config.toml
n_layer = 18
d_model = 192
n_head = 3
n_kv_head = 3
head_dim = 64
d_mlp = 768
vocab_size = 7829
activation = "squared_relu"
norm = "rmsnorm"
norm_place = "pre"
norm_eps = 1e-06
positions = "rope"
rope_base = 1020.0
rope_fraction = 0.5
qk_norm = true
attn_scale = 0.153
bias = "none"
tie_embeddings = false
parallel_block = false
extras = ["some layers without attention", "local attention windows", "gated attention", "value embeddings", "hashed n-gram embeddings", "a smear gate", "an embedding shortcut", "learned residual scales", "skips across layers", "capped logits"]
init = "uniform"
init_std_qkv = 0.0303
init_std_o = 0.0
init_std_up = 0.0303
init_std_down = 0.0
optimizer = "adam_variant"
lr = 0.00255
beta1 = 0.9
weight_decay = 0.075
lr_head = 0.00494
warmup_steps = 229
schedule = "wsd"
decay_fraction = 0.299
decay_shape = "sqrt"
final_lr_fraction = 0.0
batch_tokens = 32768
seq_len = 1024
doc_mask = true
train_tokens = 204900000
steps = 6254
dataset = "wikipedia_en"
Each number is 500 + 25 x the weight over its row's rms, rounded and kept within 0 to 999. Layers, rows and columns count from 0. Numbers have three digits each. The size before them is the row's rms in percent of the matrix's.

# up: layer 10 MLP up, 768x192, rms 0.126, rows 262-330, columns 96-191
# down: layer 10 MLP down (transposed), 768x192, rms 0.119, rows 262-330, columns 96-191
up262 099:509486515535498464580521523485436517511476483483481507519531467513507494506514502539458460481509504490486475476489510499455528531514506509542505522463498480508504515504447459507487484535503531507501481504523523533493474532508497505478541508491521488537490498539523488503445546540420502522
down262 099:510534498528494461513478507485522454505555499489519475476510500519492497503496459500498466525519510541514478516472515477535508518508473541504490510568526524506541501507501516493508511460531506496553480479542481483493503470514552514484511514535531503503474534480495480491467489507460537457
up263 118:527485504529488466523497481504491523482488495456451494493517500506485468524559465521549481515537502551434474489489494490513468488456511424518527470460468479494508470506498500489497488512499520466483530484473521514479465516519497482504496508505534502519534535464511511504496526481523497525
down263 112:501451469491475481465495500449503537530489498526496474537501534534514489540492497508506494488511475501538507531488484459528466506514497455496531539501489476442489492471506464534526491449509537518497515487514480498526490493527519524519517512490524502528484511475484460498485479474558506509
up264 100:513483526516494474476523532494504447476474505485457519486479464465488573492533491517490481526488499511501524506509478500509495504492436501507475464479442470554542541494521483469488518490519507493516487514472513507520459488471529479527507505504518450518474475534465541470480536481500501493
down264 098:532517542483521496481494543451494469477495503498497494526483491486491514525493488501488471463563471509498518530510473539510509487489507519493485463480447534518511494489491487497498488526535519514503477515457485513522469456529522540497484570518517506500508483496508521511500546474536505446
up265 113:514486501494513469531494500537451535499485523479506527506503514530497541503493498500489505514487521490441484509502489498513479511522507488553510477493518518524500474486517471492527455502523523471495477537479498513508506523459523487520486473486514484509504502491545511531475562487499524508
down265 109:477513561478519488493496574550488498484499504442527456470524479546504489479486532484499507502444516511533530467492455535495485496514517486494494487455491491533502501499478484480526493532538487515483511491474492515485466534462539510511499527479502479522472486480484453534469471512518456538
up266 094:477456544513457498514545485511552487489509528466508485503487471485486504482524500448534549490500493564519521489505484492492521473529465470522517504494492485489512508526496530517481526513478477517538504491517468528519549487446551466482519467525513511525515524503548491485542493509502519522
down266 094:521514522562511517554492492465491545471503502530483532507460539540467464526512502477510505494511461472525547519517472500474479509489485491515509472477472506479502484520448513519480521558492502485495503493538512496478511468449480519507516520506492492465522504492514531526501496494468531475
up267 105:499502539522494472538519467515534480479508480487485486540475479481461486477525490486514479514495513505471514523495496468512522488445532504494479506513475500510530470484460520561461480497501517481482473475526556521499475512445514474513452484505456477477504491496504542472505453513497482518
down267 103:523533492467491489512489525533481526481511479535495505515485512468499516528481499485483553504454495483445519504487469481508490452490521470532519526499462490480509426502451503517484458518511453500516464475460502516480505480494505497536491478500480476483491513503498471504519458502540531521
up268 099:500520547488467510472478488493467495465505502489506538479466448487505485500503463525492491494477549500487478510515515450533479527515501493516507504473524506499518523508555442463504492510515524484518505474476503505476516543511497449533506509497484493516534522544497503481515475496463524526
down268 099:486504496490530497480460493462527540549504484499485482495498536510494511491476528481499498526513481509531488495526489505462547519495526497456533497506535480529501531518503485479525482504535491488489538473504488425485562552541518512530479506466506459517541491454489495496471509517509512438
up269 088:507442469484470510494509507496481503438469490517468506480483509456521494489544509483523458526480575511511514471481487503526499564504476490554494528487491483482523473492500565511482489544503484509506503509535563496490449495527515482525499492527523505470498508484530500429521500531479530492
down269 095:520515539498526498511491523528464511527526490521491471485520476528531468503466569467479514517491509486489515518449476481486476494480538517521524500506506478503501518524516470525515492500504513472495514489448503495537491522470526543451515537543469459508478506518519475502475460506486484477
up270 117:529488497488516495504497498495512517427515484470512489546473530493476500487521492517549484492469499517498449485511532503457526494471474492495538499514496475524542486478523496488477472535516543463499554480510538512474464535506487482514540470512455492497525489523537548466541493516494515504
down270 116:572528463501484473474476482499524526471534459462469485495491508501496474470501488453497557523497447491525487488439517529492509471494515507482472478510520529488504513457480499526485503546505509527488481532470518507521503515505482510475516498515469474536513468483496545528531508525502484476
up271 089:485491476507482467536503505515502483498482496494494490491521477527519469545542510487500505485490497509468488495501513457525463517491460532514509496493496520519475513517498528496497494532454503490501519492513493525422501474530515506502469510504499522514479547480527484496501525495495494518
down271 092:523461505514519529499482493502527488458487514505524525504489502520498516496498532485473559509530489522497493525472472499511503509522479478507496496533562522466443516492494514486519480512518481490541516448495471479489478487507502534529502498525530502463521507498448479500550494533485497458
up272 088:434485496504507484490492512501525490442476487463507518514508562443526508489491485498493473462529490476485487476510476501499484494518481479494478496483486514494501476514491499448481501517475493525526547536527428528447478517493508471516497498511453472526537523535513493503519530446504492485
down272 094:474496506474511493512480499488521486495500511455498517470521510478529501501506494521452517504518510513486531489501426466480491530528466495518510484545469508469444464537487503486481564495489495506506485553504502511478518508512482481459471484457491521518485538489468477488511513476490516422
up273 084:513497502482532517517516529508470501470492525453517450509528531500473517501497521483499489485483513533487486521492487533493501489469512523533461465474483513459516477491522495532477490528500471471509512494531492525479495447506467488512503499503469507505502553559531461464519484522478515504
down273 090:512510447478509500447462511465497537504494455466466481482468478497474486458533532502492475501495484489511479474480491432516476563529464511496479521478528511488545516484499508545487501504480501533483430528468489487513526487539520515464525477522500509521504483493527552483485487474498496518
up274 108:510488546496502528505494491482527495459497488462480503505516513478475472484511465511469497497481525496484506498480553487509479456463495490553551504539520505523517479516493463534516527457499554476470499520483447503501519509504488474533430472469464504464509487511545522466532476508470541518
down274 111:490478466498507480481525500531497527497481512484472524472504538505482486520524506518472500505534544479487507483499499526470518480466538476546523556516515515482490495465428429540504541490487487508500518509477450524506479511468479511530466499455477487533513499480459435478528503536481477522
up275 108:460483530480533526528530493517519448447494510507510422495498499485481521521536507501516505482486508482496457551497529520499496497468499524522479510514520508518509453481465493509486490521543507493510470518517443494459539488524468505523497458514522480510490509537479528482503506499488509497
down275 107:524527561497493527508456467483523504496468481523510503546472468506526505452487507530485501452521492489525490521469571489509488502505471543508521482540498492526497512503519496472532506488513503507486477481500480434500501512468504521555493466483512505490506462502507498498518530545497506479
up276 091:448508526543546479529503518542480492522493504502494524476468483510452515466489528500498495496483525466450476510501503515509505516501513529494478527466472483562512466505485462473544502502487520503487585498515510530471532552544523473483503465503453474520507521501546522477505489518536481504
down276 092:551528476470518513497511493482531499504487531514492484526498482466486524523474456538529515534435500507542543524500464503461524530515494474494527467505547549507521463504519502522487493501507478500517436497521535470493487466496495517485497490481529517484478471497499467469514504503484479438
up277 109:518521461536486480493496514478537496530494486534502486503492456494505504497520467504464471453484510525486499518514479496471489499460529529530518545491526520490501523524512501479497501533511530498513535473510562507466483514509507457480434467479483502524500522536476500494508507483491531518
down277 106:521534461481495461509478510449506518518523504484479486498513508476511453525492478446476480481482517524517525480542478494515535459466508486427539510499504530498481485533486534460489482544556504483502546507520518485477506480519512539479486493496454497565473487484498472521499469495440485471
up278 088:527513476489494477530521511485492496490491524477505474467479501458525527498530475512511505532471458518506488512513538501543472505505468485482552479450538465510498519528553531513482514562500514477448476494473523496525524492501522522525492466523538503490549484483511461470503480501510517489
down278 095:487474451507472519442538470509496512491519483496471474518447514476526501495496494494514522548464511515473482523489500497489489440476492468502461491518511492525458488494520466475522503509488565487512521455525493447517505500473525529476453516510495464535497493522514500504533489471511501381
up279 101:487503501475499495512500519492490501529516513474538516500501531521519503544510457536533489502467535434518484470504508493489507475518488499543488480498489494523491483499519529552553496498535476475529466527519484515505485498449501446491519516514527481476517487489523467522526534515500477525
down279 095:510484468505468481517519540500502461544521486511537535542501500512509501496460508446509524517465474454504514491503499445469512468477538477483542490503514533498460482549495523520494505496507496481497519512470525504481518507516524517442473510475486438455454426475525542526507517548496534514
up280 086:488511487521584533500507475473512500437505495492501507497488494453464523508533507525503477491507544534504464508495520514509531509480484524510465508487464500522516515490519516538515487503479507531449546478512436505467461455480493512496503505512523475506472500554533473515513508470477520496
down280 092:519504496482502516491479513520493535513523500548504488516505486477475542474524504521493493517463464485510481527511466481499475503503527490520461543477471501510498483495463541525529494458507467499498504513517487484534503482485478546505476500486503499457514484517472504479499482524497539383
up281 093:496551530494484502493490507512492520533513460493518518476492490508502531505517473493497500517493505506488505532512516498555487475510466481526504478487489494499524520469525492506459492476543508490541535507464492512482473490502509509527478493496490516480530482495522484499477482537477541497
down281 092:523505465503506488514566531491524464454477486496507478511530504543497477535488520516532505493468478479494526488486508516471504502478506499465481504499479506520457492507495515519498515521459468518491527497576537472470514488525522489483508465538469495494484500481476476511499512477522506457
up282 094:526553494511545510561507492553480456490483522505487504496504468475496509503549515530511524504513518510516481474516551509525463531475526493494489519504541487508498492467486469513518490454526502462494538464505500483504486509537489485484494431531536528509528473521477476497521564499497484519
down282 098:492512475495502493549515489545509535503534470493501522493526517555477511460522498524474500567510489512511545486452517485514525495519493484471492506465511549493515502534475526480496501459452458496500472479499505407482503530502512516453540508489487468483489516465516528499490509562545494445
up283 096:508497490465500512494483484510563513506518468490446444493518472473524481468462461541486490473440563525538481462505510527508489473510460480472532534527504470535536504526499478556468478510519485482463509518530494525519475476479476491514508487517466513515502514498502482479491524504478488515
down283 094:496510507533496453519489497508498530502473520502530506524505454510504525513437508509487525534531506478489530545487485511548521529478494540494486522503502534487524483537454526484496477528547539479527488514479490522476527506509484530509482501451532519504498462511503500520527478520534497542
up284 107:494492509454490457515465484539482503503519467497512522450481465493547529502449506458468488471466561484494497488494524522470495526513486484483528546495498479522504491518494472511496496515501459527484557533483491508498528461498501504547496510527502502475502497527515483473534502495499493504
down284 112:523517490499491499531507480517454516462512579477526505490490510502478489518482528457515508503513511510483502496541490497506451506501515509501523480531480531494510508517480509491466441512478462527496525506499494475503492481519463491471528492433491530502514482559539506463575486491493516471
up285 097:529436516499521499493493479518497520538481499505445501474505469489515552483484475485484452525510534558495450462517507544508517487476474517486534486504540460542517517499506522526483508515495540458456507505488452518466482499509467528503503517525516501452506480536537483502523478520475548513
down285 095:509540484515495506492509511528472526514515492478505479495548541495522461511525489482518502512518522496471518474503518482511479517499505488540474488524458538448531475482472501483504511511464459491537520526472527548515492476469486517497473491439479520509488496478481483459504538498530520476
up286 108:495486511500517526531513499527463530477527505497476472514507508531517524513539529520487464525465499521485497471546482503457513468543505470511515516533512509502498510531559519513493508499524465531523543505513550532504532481433511500513518508479473534501540550473487438489551485494541537523
down286 103:496519548503503545478508507487529489470520505513523496479532499486525509511471477506474471512462464502494477466501516535474543529478466468485484480494554473477531472493486527486468520515513522541495484570502501487496531516495489535513509505550470469522474438453484479517497464479552491540
up287 102:482509510464472501515468483481513449494502542499488507514465466487497481526503530509479502457454561471486490475516516548489508503485519515517504508476495465497447496491507457527489502522444461506470531512535533516496516474453484486527502450493513498517520505525505536472500544513480494513
down287 105:489490505481479522499496507509489585528481518511501518471460480548529458518528505519489495489482523487508457511456503479510512535507496483525514517509525463501510536518524527503501499505529511487474554503499548504492496514494497510498482496463495559478506550491516519525450509546454503503
up288 094:509488565508540548526496479503488460508529490510487508485560480443500521535504479509532487482510490514521505498538513483479528524480519506504472462463497539475481526509507490499523553467509516480508461524476479485485500498496471447507499500488484487529500533496500464504489513499460477511
down288 094:485512498471537474519488484519489516502520485532485481502483513482489490468519476520488513487525521471505486466540512493506524527482468488421481466464537483475512529467496517474513531441518513476502504444512482408518464544494521521483504551461503503520543527478545518486462504513502507451
up289 084:490490520492519508465514481512516481511507496499463435500503505488526500520510497502529474459425476533524500510473530489509524512511483492474493478508502530502506490512481485529450477486483513475505448537490521491504503493486510474468459491497530480507503482447457476444525455492487511497
down289 091:515509538498515524503498526529516534508476543524492470532541508511509505575534541512496559500463477481476489555494468490488497506498480500500465466506517508467484517511504505515516494484508483510477533530534542449492508469545487485514505458504498505476450486490477483467536492491502542456
up290 098:523487530557467531488531537525484492550507494494504456545481463494491521505504471485447509572520515490471492501521496519547519492501470508482492477512511458492475505482477496526488468509504505498528489511488518500492490493499480507526454521540495468459490442487529476528557542478473552509
down290 094:470493491485494454460509512509475488454511472510473517486500501498506456488476491505495502503501505495485491480511542473532544491510486478491489518542529482445455466528482469528459498495495471508487526519478475492501495485506504508494515524508508520510501525465509534525478543510505506485
up291 090:495440481430506477479483490500483477499472525496483490481471537504534468506493514466511472489530507485463498456520476537525485521525494541486502512496555463497460545507490527518501513523493482461498563474520485486526510520510460460477551479513493529546558555484523491502525531463461537502
down291 095:516494480518493520486524493509495509505506516539485504480516495501489526451522484515470543534533484501490534519507533517480513517493531518527463505522517516485526509468514453483492514435494524521527510501446495477467498535509529501529502473491518492436534487521439503527512533504509501438
up292 100:448499559528536539504509503533500482500494506476524508463492484500530490443482453503506481530475515530494499475515541467518488470511489461500536524509498459555450485507510491465502509500485502522544511509486505504461525470478505486484508534485456496536497499539514467473514515469486467513
down292 099:517518503491523572541496503533532474489503484492542494518484496529535488492467484484488504507524478474487500518543461513499519510521508506513496491503481514482505524527468490512518481476523511503495465484481469514484500487514496541487495521467481530476532478487496492515493507512471536528
up293 106:504486438495497512503491504514439485467491497463488490428491498502523495478494495484529505520507488507455523478510503539492473491485523462547504514454526490497481489486501520519500474498501523464456554542479515518462522493467544501514480474468554511450538520510553500483493528513484501526
down293 103:497494485538478532489490532483483480492542483479511499498522533547503504507545538495500471523512470475437485532473505481501475494503489533493491514533530481516474546454493559559516503575504496471523487502512492477507480550506545541497491528460471516524498506485508482482492477476501496464
up294 101:557498520464478509512496498509506538514485498534531481522481505472542468513543473516503463496551508492471459480484503498495498496514474496503455532469488492494504507503533496528463465523502514485477539478480533503502473490509492478472502474509484467470512464499521501475471493500502470507
down294 103:506498484460457492530495478521538526500501520511497487519501526519566492484491479460506469484527493483512494510507457471473498516511510466490518489526504502450520484464464507482524535479498490523552509460473515502488469490536498494511513547514466519481492461501511524458494490517533482428
up295 111:525483506479509536472514468532511492499480511441527481458533513481477507517494481521508517513505468518487443499521471478480516440453531511539510514498487508483502492495534506558518490540488516490520485549522491521472476448521502504514498490526468500509475502499487483497501484530504471503
down295 114:492544506538481493477516475528518470484442493468520499531492514484486443458503509523432498511465515527468518506502483493536509560531522534500502484489518486484559467457472529478505478502477516487464477527524506513539497525533471535539503539498480535504511504486542509471507488517511507510
up296 107:513497481537514486505513490481505498542489467505554471538506483474508519521522504527526492529503477554443477506500505492512535455504471481473541509491533495496501498496481528509494487521511543489463528503500478502508482487487504541508443460516517476515522499509518513525501457492491515512
down296 099:506523485487500467545533462515446475497487530490508501508486486485502510502522523517489536525497499552515504512482495515515493527453519488461509495466486502537538504490500505483493494464484522514468520469527467434528440495528499527512472501485521492557490501514470503524458490459528483452
up297 091:477515482471480516454512498463543458514512488508505440489525522495493494500515489495519506464469492507491540510524478505541483451508489470483500505552499511490499508493453505467462477513539499511465495508507552516481506478490544507496486472495497507535468488436488508528464498491516520503
down297 090:529549475502502514498522561534564505520500486520488518469511542489514508487513503497494490545508469482479523487485483514562489532510522481493467520524526543486492479475493522490499486503478469478482499476486457512492556473504521487505484466495449507449431513479496533507497544487519512498
up298 083:472536497483530452534498554481479491467523472491477532503492484487498525507543461511521475535447502552459475499510487523492500487514477494548484528497491496498536509478508528447476522501474485487470501460483457517517463487490494505512516497501517466470519486512514497484468482488502499484
down298 087:483544507509499559529480527488508495543512492531529511512524535493486513465539500438511533527516528484485504545498505504499530511502536576503444464470491496480513489500506482520511504509500482534522506523529512533512493504523467509493498473509492502487495471512489489526503492545513469421
up299 120:465451509443546476510516500547498535497494536528479502491479424472505479534509464509522495483499522519502452476485495513509456505492483490549485524564472518520526515515501534532456494499517511486527518479486490504452503454523510511483496523507497480451488557488537498480485555441504522519
down299 112:461510516494523515487509513489508553489502532526493468516497488498498510485478549492507471475512501511480474537464471529503473519499483449529475530472497494537504502512498518481509494515476503462542468466479497502437504446531520493473481483463497522469507514482534526477504488469516478523
up300 126:474498511549514470447521506514510534517498513520512476494483513521483522482514515497544501526541511538491482485495524515480457507482535487527473481488475529519508542509492504492481466528518503490497540545524468530500475521484501470473508462504517530490508558475537483479481465519510515520
down300 117:465500532486489502506495503503532502497501519469521488512496546560511508468493510492494491539509516532536512455488558501479521526477521502498481491521519551543488546479481494467550539465490477537482506494519482514511502524526475502510478505527488520524535511470513525490500490516529480519
up301 116:458533487494482511499488478531501507530495504509503471496483518491517445510510477511523516531511523468510499466516522532542525503538462525532541498454547469496506506510507470456500483536506542505501499522519467528492476521470506483508527514536485526549507540503515490528512492502475486515
down301 109:510539472507502531521530481485503530460478540497478468502490471507471555480467503502498493486489506517495484532473481475497497516522508459495476524535502522456475543513494478539435507510470483529478536497503534537554509501508508519546463493447483477509470539494454458501519500464464506538
up302 109:482537460501493495544526503489469475477488502470549505475496567477506521498539464473486537484476517468483534507547492543530503492477484529496517511509457530541526482446484536475494507501496524460503500511509490492514499522467496472489543515501482460475491547509472490492487453466446513497
down302 106:471525443534501510527552556518499530504487499500506512488477504473496482523477487480468494501489542522489509521539479503481503467490485540467496492518466535516515515494493528534516496518525512501511496546487514436522484503476505470441504525534510484465499530461498466510477462526497533442
up303 112:507511509520521500535518496480510485495511502519494502473518490504523562448536459509527492485479473521517497511502540507506466508490480476502505555517501507554500495456548510498470482519513492454456502509492495516511520543467520465573533456527494497483482497496517469529522494499535514515
down303 108:458509563528523532487487500500488527545521505514461514540491478497547505505510513438517490479521491487538474557499520517503516490505503481544494522500516503532494515494535492549478497513514490513510468533492495495517497528444504473512516501543549544460492484497456510516490475542488476520
up304 095:536536501492488462551509526508530506497530498515540524481472549511496506475498485510497524502424525452500505511543522517456535498491462485460543508510499544528500515504549517472481510506489524544518525535531499507487479508460569507504497517515494473521498538529539504477499479500501515511
down304 086:504483476549490516491516541519528511495553511528507493505518488471556487468492480507517463519555474448469483555501519497497522490477506500507478502502491505504511464521503484527537483478513503493504515524465512528463519477524511484501507476483532511511515454506500501537491491489543469562
up305 102:519477491505486500542518485509436482481504522496465501464502485533509514495546491473522469528490498500489502492503504523527475537501534470555496504464443452538487488525515516487470497497521508494479532490476506505451507509489508449502445508494493521459511544453539518535483527454495480518
down305 099:476514490488495496450465509477517494502525518479480461496494565492508499480500476518499499529498504484555537465506499514479495473501511524512491521506469486467539507483543488510565492513509489494486542507476485493486513511510547500541505513540494507524521497438500510524467515495544497495
up306 103:492539511477518496556531500510548496502491457519430479514514549484437494536492503527514510505452521454516498491501495519505449488483506529543476532506500474489495501500459443488523488518473484525481481518505477496518507465482481478497491489523492499507466454482458489488519509491466510508
down306 101:534496494495499462505522505533543477474481505500457488534430537540482455485493526496525483542518501465498470453485519509512478500509501517494442515525511517478518453514480474490509493471458511451476469492516519476552514446517489490482499506514504481497523477481516520492471461501471502497
up307 108:519526488491489470499525500510534499507492505546484518487502513503453499477521501516475450542481525483478509466483542563512474483478476498507539488506494489546532514497493503541500478485507500504533503530524521500508513498503565481466512486542522500498492491521517503511510518491527511527
down307 103:507507478479531455490535487472517498512491499507456478470492477463519496457507480466466480528520486497487480470474488517485493500496504503520505484509537479509509509493442487506485486510508553471529502529479498425516522483497501500471482455521513507542495503491472502530489500510517505528
up308 083:517472486509515541448529514502507494492482492473449530476512541523511448512457496476491516455520503533476474462523515508530479518495537507453507484469502506539456508527555535519508511502466492525508479500508497502492498515481472472468503537523510511478520477587488477468456513513468515487
down308 087:434546475521518499509519579505503513520520510503514492509524509493482495491494449533522500545464489475537527461477496489498498501514545470473489507480523525500500500524521506460538482476495459483474526502522489428502520507477544502507499495471510492506461510515487461500486529490517503431
up309 098:535462497488517499511516500541523505458495508475500520504508535465468556504521490522497513506517527498484528482484532530455483460488497486498497497509548491551514515567495480508512524515492499493504472479504546508531501495487525492473503515484462487458486469519483495516543488507502509537
down309 100:518524481455490470548535466437491549471507540465481501511489525475501540520492527494499501520494506486511502498462538493509491493495466495535428478492511515499488470514455516501474483510488512501498498504475506482492508508483510488516521506522481485512473520479410487522501487478489527542
up310 106:494481499510503498459512507481521439500522534492494510491519461479540490475521485487483446485487519503500499459491483489538496469485504489503491538452459477538518479514533472514467514527483477531469475508494509515461531484475477481505526522510514490504517522500549443496502465505476448516
down310 101:509501474501529495470536505514512513516513500511521498526480462520519482508467487487537487522500499487497489491504508486452513517497504488485471514502455513507479489496459487505517517522495457512513501519465502498497562521553501514457451553531511492486508508504515490506474525480471543513
up311 111:494495494465489483488532457522537512475460536528475465503488455495514515504475489509529504511469518506453515479497508515482521457507508441525529501487474501527485457526487541503458498497509486466473487542490468516513521459479545456484517481503523476504546521544521505480529499476484517499
down311 104:514504510555526495485488458457514536505508497512498520551477479501471463517506497475484520515516485494483539488480536476477489487491462465506484488504530525508533456538512548472512490489507521484467500523483494482530560505503502499499540486479526486537540502521483476487495521509464514443
up312 096:524452484498548522550515447490490501493526477517480498479510475521509517520552490475507478500501548468485482515484543475479535511470478495520540480484505490507546469521535506528497483513480545477467460532461528524503492489509482497511469475507548519470463495509474498488501473435491513512
down312 102:521502472485475503517494508511527484497530515510515521503506507529507453492489515464500531519511486510485510524497483537503533532498529499525501501502505559499510515490500441465520519526471471490507503463487481522515509522525513499494461488468502502516488521465463476500476492515549467475
up313 101:479491485456485515480472526512483470480487516473457486484503461488525500522469510508537433538496545525489505432515528525530521499487499493474515497523518479518525488513520521513541521504518554467496530462520537511445478458498513467545497547500526517521534546493494495493495545495541478519
down313 096:470480517530468476501525604537462497497520493480487490508519496546512455583536506472483512503514474505470530450520475494473481501521533523512438488493485511474485556481509475515543489493505523524510516489486488467482499510508490492502531510498486536498554509501460507528499487474486478482
up314 071:477471490478555481493459514504521471484478467555509467479514530441487514535479478528505495483499541479499511502523506472486502481472455491496485494526451493456480486512507494524507489502496518507464511518529515520453480463482466515484488496495518465481521475500522494497527491502452530467
down314 087:476507527541508474506451536441502542538469497502519505490490472465493519518493500446503493495486444443526508475491504500461503524522502531470516524508525497489529503548499529485517478487500471493464507447489455473483507510513501513489543507503515466480509491466533499501528504507499528431
up315 122:461483519487504525521510497486448465470456502525469463488473495515491505492558495466480478494520485534505502472516488538496498491527512515509510479539508473472483501469558521450473501515507500520499501521508493523480484479490479499495490457477525478505530488489460476490536474509507496513
down315 112:506550479499486498521519523477482485513511465522493513510457473504522502509490507475486529531558496494478513467503490500509498453541495503483469491471489445467526502489527493485510503477483529471487496515501502482513523512509494507539538478429486473482495471528504450494528496489504520470
up316 085:491499526474482523515522463484538485525514484539457512478490507510508516518476516503491511513515531489472493489516484535540471501528541506527560522516522518467520502481523511521523476493474550431530530507505498498512469523546517483477514498530527508500505527565451485502553527479489491513
down316 094:486446531489473490484502504497515501540525478492476485401512472493497490510463461495478520485472538509488485456461521514474513496493523497475481553525519507509511472517493493506483487522480505497510480544467498466470443474506482483540501512511526470484471520551502490497487485485513492428
up317 095:553511479442514521557540484476487519483489496489497487503459491504488513534474461476514497497475492531485499515536501559471487479501491492462549465495511507499462516503516495487520491520508546479476490537520556506488539496510490491504507533547462537488521495481536501547507509469494531517
down317 097:514494459488507453531508455484490524465482535517487513478522501505470495502483483517463506507497494495542506521500533524502478512519491468504478496506530541492496542558512485511453500498535486515525488524482457490477538500514519495505479504489457517514466473510466492506548535517479492488
up318 098:495479518431522512521473492532483531487485536493500514474485466501516562510458477513534493485503513526508511471496499512522523485453506483483576484522467490535460516510524531490467448495523493508485499499468493483509500463516511522549514541488498483509522538511485502450528477539493511510
down318 098:498499522526514511486478556498521534493494512535496488520503528537510491506483515493513485500491480532542528498502466518518459495473492490482476522502491493521462506508541501473497503508472510533516488467482502423491487468521543498509487511486484494536526515489509518520500471479443486470
up319 100:459527476519507475513517522515498487520472480465541481481520506501475467525527490482486530494472493496449491514524469522463482478492501500505485521518465476486577550483490486487495450518520514471462533487544459497511465458498496479481523468509463495486491488523518466523484486485500493510
down319 107:460503556546512477563506501532464503476499476514499510469502523500486472554529526514492518502475520476445556517526515510479486494532469538474437555551489531441506512501481472495506489503497510512477516498501489517499526486480504495497459471500469474490496508536505479494440495492478512571
up320 090:522520489508469481531524492504447510488508491507459495508483458527495513467507513469488484432484539493527407446510504522512522478509476476489496517480521508518501473485492518516494477527484502501482487518484494497507478524497498551492493505483571443486500530551507482484483476518498524490
down320 095:492478479516522490471482533508525517470489500510490546480488546500491490521508464490478454505501496507464590484501467502495503516489490488523518515487492516504544452512505502505490504508511488486525439522495498432467510467539532459517519497524472534475508484512507446473482545439530491417
up321 092:532450504530486511483531491525483496529485524482480501525491498512488505509510510497496539494528503509504496500496514493511497530502500471453435484561511462527512474491513480527524482489535542509502498495486484509492462500461532509494486533511478510503478505496503503539495485478473494532
down321 097:464533486453548517502481499489480513515524472503503485486498524510489517519505466506495509535524512494508512514478472498489496515484473505472510475508518517490477511503457533496492460506475458525528497553466485512482510498549479497543517471522468474521512510496499487465503500544563452436
up322 104:527522543556518510541503508505500490549493484502511515488479458501469530505479525546463528503488494497505512497500489495462515464435469515473484503480512490455541549504491524487457437549520522478452499520522537492478502507431507473468488493501528509534534508467557471498469480476489496508
down322 106:551502540521519513519493516513483531533541469463462521449548503504497511493482503470479519497520544485501486508496507522422516529480542481483496519493469501435487497530506551508512482528508532517518498490490516498499487491522536516473463514516471543542470503528499444547470500490477471479
up323 110:558502523478487503528500463516517500487487480469480476474446531495461506521502475514470508482508470499476491477499502495560526501527496479501517442443506508545494529511515507526532503508486503512488500507590537512469516489497482508520521503524489446533524510489497507495462568511416502517
down323 104:518514513487504486492511488520491487526532497459508494544482455500522533458464516474524526478471598515474510518519492541511522505474537527482477527498487518481483465488486525504444464465551496524472507517527520532455502496538528490510507514490498508472502452463521511522534499517539460567
up324 101:540481489488480471531496486481491511528478553491442521535485525515481487490525522531508466438488500506497477460525512501540466531511517519519513517546453455533492535451482514446523512506520480476529547506491468517518463523498456464478511499506507509527513512490496528487478528450507537518
down324 097:487495445507494495477491507509525518478513488537488496534501494519532519476506507459490527524490476500468527510529530483487490471510496546521459535488510503493544474509503491553513508502474423480480509509468507504472525500498516488529538489543481505492476515460513487501529513547555524453
up325 105:497532517493531485513530532509502507509510513460519491490516490530452508520531467494498504511463501503497459534498486516503493490501521468507519510507524488508536566482535509526497477485494516491499530483513562512453468487477548493494425478502508482465483528531535481488493497478464472514
down325 105:517460529480529525534495541456513550482524497522476498490501491498511519469454513501470468536483495481517538498486520480492537511482517490513480505503530465484503522442527435506491493497488539479461511456459524508493492450528518496505443490469484502500492489529526502502489473496487489520
up326 104:525506508492534497495532508522542477501467475474502504528516520524492526522524494507487479525486488514500496443489500564509501494483463489464482513525481498513482521444502476504474480531516541532468458493479530506504511458493553500529524493545479497536493523482552467489513493535500516507
down326 104:492515518516528506491482475509473502522464512510540525508551528521522517497487508470499500514497480463456475476457524505468549474498503515540491532552457484474507498555522488495515544461521529506495488516468521546476508482533520549472462520482477520521554502536489465508507480519468502443
up327 101:495505518505451521520464516493544475436510494446465479484483519506496503473524472481525480484502511491533482462479486485565504515536496476544495457455483428535491462516502504468498495518518478478533502512512473529497519486522513464511479532531500499503506493494513489496471524493507504520
down327 104:515519521473458486516490487505517467499507500501475482497461501523510512461505513463475506508544491561474493456438500498495521502536543505493540450467498517504496467526525510519495505460467481449497561521541510529503488529494538496489477536517480469494529510472500506538511528504476519494
up328 100:467474510507509506511479508508466501520483521480526460476493474500477519505495481516494508459493505504510462524506470528518516514474489475533471495500519532513510497537553539555488481528455532513479528481464440509485493463516482480510530524526506463517479540522502497496497468483496497512
down328 097:512501475467531521502486543494536549504502480496422507522443521453451527507509456509491470513494501506500495520538481499482564489501521498507454523504479496523512499510485543508470481506500501485524468508451472492501483478520502499513497550478463514480498497472520460487497528484493519438
up329 102:467477521507519509561468526500491438500471450494516450486467474505506450535507537475476491530503519546480484469512503523514485520467503500480489470550479487477512529494504495523501469508497506457503534481514508504467481513486544510542511491483499499518564523534473489487541485529507516517
down329 103:499485484478519489515509538483494512491528467513518498523430508515511451479544503476492513538526512507469507473518475494515463506474537499453469514542491538512490555496508522488541488493481495499505507493523498475444500484492540553528524505514540524500478507509503515484475533531485497460
up330 126:473478506553538537509475471475457485465500506487476526489483469438512542483509439536526479496500505519501503479540496528536549537476502475507517484480513503503501494513477536500473479497508505515458504519551518524479510484493465530490480450500500477505516492499522486461496479520476547517
down330 117:491493503556495500518470511512484557504543468511488482513496537506517493507500483511494493498539504478514533497528482472474558520504501482515478500502492514516439480523508487518509478496451493505519476500471498521491507506510476558467511468485501531458525505481522485470486477532479516448